config = dict(
    n_layer=14,
    d_model=384,
    n_head=9,
    n_kv_head=9,
    head_dim=64,
    d_mlp=1536,
    vocab_size=8192,
    activation='squared_relu',
    norm='rmsnorm',
    norm_place='pre',
    norm_eps=1e-05,
    positions='rope',
    rope_base=10000.0,
    rope_fraction=0.75,
    qk_norm=True,
    attn_scale=0.152,
    bias='none',
    tie_embeddings=False,
    parallel_block=False,
    extras=['capped logits'],
    init='trunc',
    init_std_qkv=0.0255,
    init_std_o=0.00484,
    init_std_up=0.0255,
    init_std_down=0.00484,
    optimizer='soap_variant',
    lr=0.00417,
    beta1=0.95,
    beta2=0.99,
    weight_decay=0.093,
    lr_head=0.00669,
    grad_clip=1.0,
    warmup_steps=61,
    schedule='wsd',
    decay_fraction=0.747,
    decay_shape='linear',
    final_lr_fraction=0.1,
    batch_tokens=65536,
    seq_len=1024,
    doc_mask=False,
    train_tokens=349800000,
    steps=5338,
    dataset='wikipedia_en',
)
Each number is 200 + 30 x the weight over its row's rms, rounded and kept within 0 to 999. Layers, rows and columns count from 0. The size before them is the row's rms in percent of the matrix's.

# k: layer 3 attention key, 576x384, rms 0.141, rows 225-255, columns 96-127
# q: layer 3 attention query, 576x384, rms 0.143, rows 226-255, columns 96-127
# v: layer 3 attention value, 576x384, rms 0.125, rows 192-207, columns 96-127
# o: layer 3 attention output (transposed), 576x384, rms 0.118, rows 192-207, columns 96-127
k225,098,224,182,209,228,202,206,204,245,186,246,179,256,166,158,190,164,216,186,242,233,212,222,213,205,284,182,133,200,191,248,139,236
q226,099,145,185,246,238,251,220,225,187,207,165,154,150,131,199,185,171,145,190,219,232,211,141,220,191,193,185,237,189,204,186,228,168
k226,107,207,180,241,165,168,197,195,176,186,225,196,162,197,224,209,257,177,169,205,191,214,205,239,217,175,189,218,230,219,199,159,219
q227,073,207,210,202,223,199,204,221,162,202,213,211,230,223,174,220,146,183,232,186,171,231,159,195,180,192,203,143,270,195,241,167,243
k227,074,217,200,201,206,204,203,203,201,202,265,181,223,248,176,202,193,229,197,222,235,235,223,180,207,175,169,223,219,192,192,208,209
q228,097,256,205,224,234,188,137,213,138,188,169,175,208,224,162,220,99,197,245,183,231,210,229,190,209,204,200,148,230,236,241,183,197
k228,105,155,209,187,179,228,229,171,146,171,202,238,205,211,198,145,183,186,182,186,234,205,250,182,234,217,154,225,231,189,227,224,240
q229,103,181,189,259,206,207,195,230,153,172,183,195,204,194,228,202,146,141,167,196,241,225,146,211,226,113,175,186,191,179,207,273,195
k229,104,161,198,165,159,233,183,181,247,204,187,167,136,182,184,218,194,195,230,198,155,263,231,160,229,222,211,170,182,180,239,140,208
q230,091,242,175,211,198,197,170,195,170,222,221,224,226,143,198,183,209,178,220,162,201,164,207,217,211,190,184,232,164,180,235,201,161
k230,094,183,225,190,231,199,145,192,194,211,201,235,185,173,205,219,221,222,219,192,157,176,193,191,200,156,204,195,180,158,198,237,187
q231,102,229,193,183,181,200,193,191,139,163,231,213,224,148,181,231,212,167,231,158,240,243,234,241,191,219,219,257,202,201,237,213,172
k231,105,186,223,229,208,193,222,205,192,160,153,201,178,204,159,223,253,198,178,221,182,173,189,243,175,185,174,193,202,171,139,207,201
q232,110,145,202,221,201,185,216,190,191,212,179,158,184,199,229,149,172,174,211,172,216,177,240,188,209,239,260,193,183,221,183,206,214
k232,111,196,184,155,235,164,233,200,213,206,234,180,179,227,160,220,183,184,166,226,188,210,177,184,191,174,221,233,230,176,220,184,131
q233,089,243,227,206,187,216,190,193,238,178,226,188,194,229,177,175,263,181,225,208,220,224,267,247,142,252,201,227,236,175,230,178,161
k233,093,216,236,194,194,180,236,196,138,179,207,255,219,233,162,196,152,166,156,173,250,168,163,257,190,186,154,221,158,222,173,217,236
q234,098,156,185,217,173,174,231,229,159,261,153,195,199,186,262,185,157,226,218,219,211,213,184,215,193,205,221,142,162,227,179,194,231
k234,104,277,187,247,177,217,188,155,193,226,218,227,197,179,221,179,199,205,215,191,200,220,155,159,238,165,233,217,230,215,213,228,213
q235,097,220,218,206,130,252,215,243,168,133,243,220,214,146,240,161,168,185,237,182,145,234,176,159,236,203,255,185,203,232,234,171,199
k235,099,161,216,274,188,231,213,179,211,227,212,209,180,204,201,225,167,220,228,220,165,175,197,104,206,127,189,232,170,171,196,189,129
q236,104,179,188,184,257,237,169,166,182,169,175,191,201,202,192,215,175,197,260,197,181,200,190,216,211,194,163,112,210,154,107,210,188
k236,106,183,192,182,193,200,174,215,271,181,204,149,203,183,212,201,220,276,198,146,138,220,206,232,197,220,188,191,224,141,224,199,224
q237,087,198,168,162,197,233,206,262,263,196,168,182,136,143,216,181,216,192,237,192,198,202,211,259,165,248,179,234,195,203,166,204,149
k237,091,228,229,284,221,195,182,221,219,206,252,237,205,194,218,240,169,203,146,263,166,204,212,211,172,259,203,191,177,205,210,141,172
q238,108,273,232,244,166,196,227,166,177,207,248,187,236,185,211,241,227,220,223,224,202,221,202,189,192,181,228,190,228,206,178,235,241
k238,102,195,126,204,230,166,202,198,191,199,173,208,221,229,210,230,166,160,153,190,262,174,157,224,175,224,184,266,183,214,184,202,177
q239,099,245,199,180,205,172,211,234,275,214,182,224,184,260,210,185,163,227,209,210,129,239,248,213,161,196,205,96,205,223,189,138,189
k239,107,218,227,228,190,209,223,198,102,214,196,270,211,167,192,213,170,148,187,205,250,221,188,179,192,243,200,247,210,212,242,196,229
q240,093,131,213,197,189,182,217,203,192,232,215,201,195,252,234,230,156,203,190,210,243,182,201,163,257,211,218,222,178,229,178,186,229
k240,093,282,163,213,174,220,213,205,212,175,201,203,186,205,196,212,193,283,223,221,180,183,227,155,226,150,239,150,258,215,195,172,210
q241,098,132,181,212,210,177,226,173,124,187,233,152,163,171,229,197,187,217,166,202,159,178,170,196,193,175,240,228,162,203,180,229,177
k241,108,182,204,190,188,203,187,222,258,205,150,174,200,217,232,194,166,193,249,184,185,224,250,176,245,221,202,213,213,180,216,187,194
q242,085,192,223,184,184,159,201,178,196,211,236,239,223,199,168,231,160,210,161,202,207,172,173,155,192,189,215,226,200,229,234,208,230
k242,090,195,217,176,200,217,201,193,213,193,137,206,197,228,193,178,156,214,185,211,228,186,260,179,215,165,208,120,238,194,185,247,165
q243,098,225,215,191,228,188,189,211,163,194,190,192,226,189,134,195,212,209,205,170,192,190,164,208,170,240,192,211,182,184,258,217,211
k243,110,194,194,141,208,211,172,153,195,209,199,220,183,213,167,221,138,186,228,181,205,241,205,168,177,198,183,228,220,228,215,264,216
q244,100,152,171,201,239,198,194,224,222,203,195,202,191,186,164,189,178,156,214,216,174,181,206,175,223,212,251,219,179,198,195,160,189
k244,112,231,181,210,203,177,197,151,181,256,188,192,188,143,234,238,168,187,148,165,223,192,228,217,220,198,200,210,255,215,291,230,178
q245,100,219,187,222,195,225,207,175,201,169,190,178,206,208,191,201,217,166,211,170,166,211,180,298,157,241,196,154,237,164,230,232,185
k245,107,230,277,166,159,201,173,218,240,198,209,189,217,192,190,235,195,255,232,176,214,225,175,209,229,198,147,220,163,205,158,186,217
q246,104,277,248,201,251,230,142,223,222,192,230,202,223,236,203,155,252,232,215,207,186,142,258,209,226,213,172,196,203,146,161,156,203
k246,111,205,152,180,223,205,181,155,206,246,211,227,172,145,176,238,206,185,232,219,218,194,193,217,196,207,213,229,222,162,225,223,207
q247,105,150,171,212,218,236,205,295,202,232,163,180,215,143,256,187,210,201,242,188,175,199,256,173,182,196,147,204,205,171,244,144,213
k247,100,255,183,179,114,195,192,141,173,213,226,176,179,192,186,153,222,161,181,204,192,170,166,179,192,251,256,251,225,236,191,210,195
q248,108,189,192,245,165,186,151,227,161,172,173,187,170,204,222,274,166,181,201,222,262,231,217,215,173,211,169,200,196,202,231,216,180
k248,107,167,209,216,197,196,243,211,143,172,228,231,253,185,175,148,225,206,183,186,215,237,154,227,230,209,198,188,165,220,193,173,237
q249,080,172,219,205,204,147,226,171,161,162,201,183,205,257,192,268,166,196,163,198,191,215,168,139,246,159,211,188,213,212,231,192,229
k249,081,190,223,106,206,185,214,250,216,187,148,222,243,248,147,182,227,214,261,215,200,208,249,178,175,140,194,176,205,215,164,230,203
q250,100,191,235,239,177,182,182,217,177,239,161,244,221,202,218,184,167,239,162,186,212,159,169,213,203,233,238,147,197,206,204,206,249
k250,106,236,203,169,208,270,184,116,274,186,144,184,178,137,236,190,241,191,240,168,178,218,169,207,238,195,200,237,214,202,251,192,188
q251,100,270,231,168,216,196,206,190,216,230,172,244,171,231,147,247,206,221,214,144,205,233,182,220,207,193,134,180,217,285,261,243,189
k251,105,236,234,241,209,204,190,208,179,124,205,294,256,189,223,177,241,174,254,255,209,205,217,188,169,185,191,160,209,216,203,191,201
q252,100,198,186,273,208,210,174,220,196,215,224,182,211,186,232,131,223,235,247,217,247,178,223,223,167,241,199,206,219,191,165,201,193
k252,101,283,226,132,158,196,198,179,191,225,222,180,176,209,170,147,201,224,199,185,203,252,147,200,212,189,197,276,212,191,212,214,204
q253,093,237,220,215,196,223,165,220,232,189,218,182,190,171,216,175,220,165,220,206,244,181,248,254,181,214,169,238,203,178,193,201,130
k253,101,153,223,255,188,209,198,213,188,184,228,211,197,169,146,198,240,201,156,218,207,246,180,248,180,195,164,160,161,196,190,170,253
q254,105,206,178,225,235,213,166,197,139,209,194,198,160,217,218,200,130,230,242,231,225,196,146,182,138,206,180,222,234,230,181,206,194
k254,107,209,193,188,194,174,201,174,157,181,259,199,219,199,218,167,200,183,222,165,231,301,191,164,203,197,224,178,226,178,171,256,262
q255,099,191,183,262,228,178,188,212,172,211,173,177,179,205,221,236,130,185,235,208,220,247,230,189,241,124,183,168,238,220,241,217,192
k255,097,201,177,147,183,209,178,191,191,171,222,183,241,205,196,161,212,246,209,201,174,235,190,196,155,184,180,211,213,216,225,136,237
v192,085,289,229,177,190,222,184,183,244,254,196,249,211,217,172,232,187,205,195,204,219,212,197,185,224,215,239,203,264,178,167,222,153
o192,102,198,245,152,230,225,203,241,157,164,164,193,205,222,273,180,186,215,188,221,196,205,180,199,166,219,197,160,188,189,160,174,160
v193,079,116,174,220,252,216,233,231,202,198,213,215,222,196,191,208,164,231,188,215,218,191,212,209,242,210,176,202,170,178,239,221,185
o193,097,191,149,200,204,199,202,182,225,189,210,177,231,195,194,195,211,182,191,213,161,242,204,208,192,199,192,169,200,206,186,222,237
v194,102,164,160,240,200,172,167,170,186,279,232,195,251,177,212,219,145,178,227,183,228,186,185,189,237,219,195,203,170,171,206,218,223
o194,115,224,186,202,209,224,194,175,189,193,214,234,193,262,177,192,175,203,192,177,164,230,172,142,208,164,186,235,188,223,198,203,251
v195,101,179,145,197,177,268,135,199,238,162,198,153,221,242,223,214,214,222,181,151,163,230,189,236,193,144,207,208,170,218,187,138,228
o195,114,202,264,171,206,123,259,175,171,232,244,197,211,161,193,176,213,223,156,193,224,164,181,212,290,178,235,190,219,200,215,192,182
v196,069,182,231,208,248,220,158,206,240,186,251,196,212,242,170,250,191,292,203,190,206,210,192,227,214,189,233,224,218,221,220,168,244
o196,100,209,208,253,182,183,215,205,132,258,161,213,199,227,213,208,156,203,239,245,233,194,209,159,214,169,164,214,207,183,273,231,179
v197,092,202,248,180,182,163,241,144,197,219,234,181,182,186,209,152,148,197,190,213,230,237,189,187,178,213,199,221,223,183,197,225,166
o197,099,243,199,208,216,222,217,253,180,208,168,208,187,209,211,219,208,221,212,212,225,181,191,159,196,162,144,205,198,198,157,188,231
v198,078,211,245,168,210,169,213,195,174,178,221,241,236,210,152,258,196,255,193,225,250,161,195,199,196,235,260,194,228,175,204,153,155
o198,088,194,218,238,191,247,178,177,133,200,129,207,166,268,241,167,168,187,228,251,212,253,201,195,167,197,135,230,198,173,211,189,210
v199,074,171,217,191,172,210,207,219,161,179,140,194,175,203,215,206,197,149,257,177,202,195,248,163,209,212,184,196,172,234,211,241,156
o199,092,184,161,138,213,201,187,193,284,196,236,217,229,177,206,180,255,202,108,210,148,202,199,184,212,194,252,190,183,204,125,196,222
v200,092,230,223,206,163,125,173,171,195,208,209,201,211,212,187,186,153,216,172,224,287,173,217,162,243,172,224,150,219,164,174,184,206
o200,096,215,217,152,224,261,212,214,166,195,188,246,151,253,175,198,196,188,273,252,191,215,181,231,180,237,215,215,214,248,171,123,192
v201,088,173,189,204,223,232,191,245,142,136,219,170,200,250,191,278,247,216,171,177,160,249,166,235,191,237,190,188,188,210,237,168,259
o201,095,189,151,274,201,188,179,124,235,244,237,191,232,213,181,211,227,167,188,195,203,189,222,139,239,213,155,219,192,208,255,246,218
v202,091,236,128,209,187,164,171,211,188,193,216,146,230,182,220,209,201,218,165,209,160,191,201,223,183,181,145,213,209,159,148,167,203
o202,095,194,261,165,198,202,216,169,117,179,196,224,169,215,206,190,122,222,214,160,200,232,146,191,213,143,196,178,211,222,186,194,232
v203,080,197,232,230,200,182,213,187,187,255,149,225,201,164,158,185,215,152,216,222,225,146,233,206,231,213,231,165,153,208,172,238,232
o203,096,205,204,129,226,215,194,195,248,181,231,262,215,182,209,206,216,207,176,186,157,211,192,226,162,279,228,198,234,231,136,171,215
v204,094,184,163,198,231,146,196,190,158,209,154,222,218,171,220,231,193,202,221,220,231,134,195,196,198,225,184,208,192,190,214,221,237
o204,105,195,153,188,186,193,205,195,212,198,211,209,220,229,214,196,185,221,138,165,159,257,143,195,234,155,238,222,219,239,141,203,243
v205,066,126,214,221,227,123,220,158,214,218,183,198,161,168,193,201,209,239,161,257,244,185,130,188,226,215,210,184,120,187,258,221,186
o205,076,215,101,183,208,202,200,227,195,167,219,195,210,207,187,220,183,196,226,164,176,196,204,228,171,241,189,205,263,230,194,162,243
v206,100,237,220,183,183,190,156,181,186,162,216,211,287,198,220,173,208,183,215,213,203,214,161,222,189,216,183,222,206,212,195,223,234
o206,099,186,159,205,188,188,244,210,206,177,173,241,241,240,201,190,174,212,190,199,172,198,182,163,195,165,176,251,240,250,177,211,226
v207,079,178,189,164,159,181,180,210,191,191,212,182,156,168,212,154,173,207,219,186,200,204,247,210,187,171,170,198,179,196,224,227,202
o207,087,213,171,265,166,208,215,200,204,204,226,172,210,162,182,206,219,162,205,164,226,199,220,206,233,206,207,257,222,232,227,207,199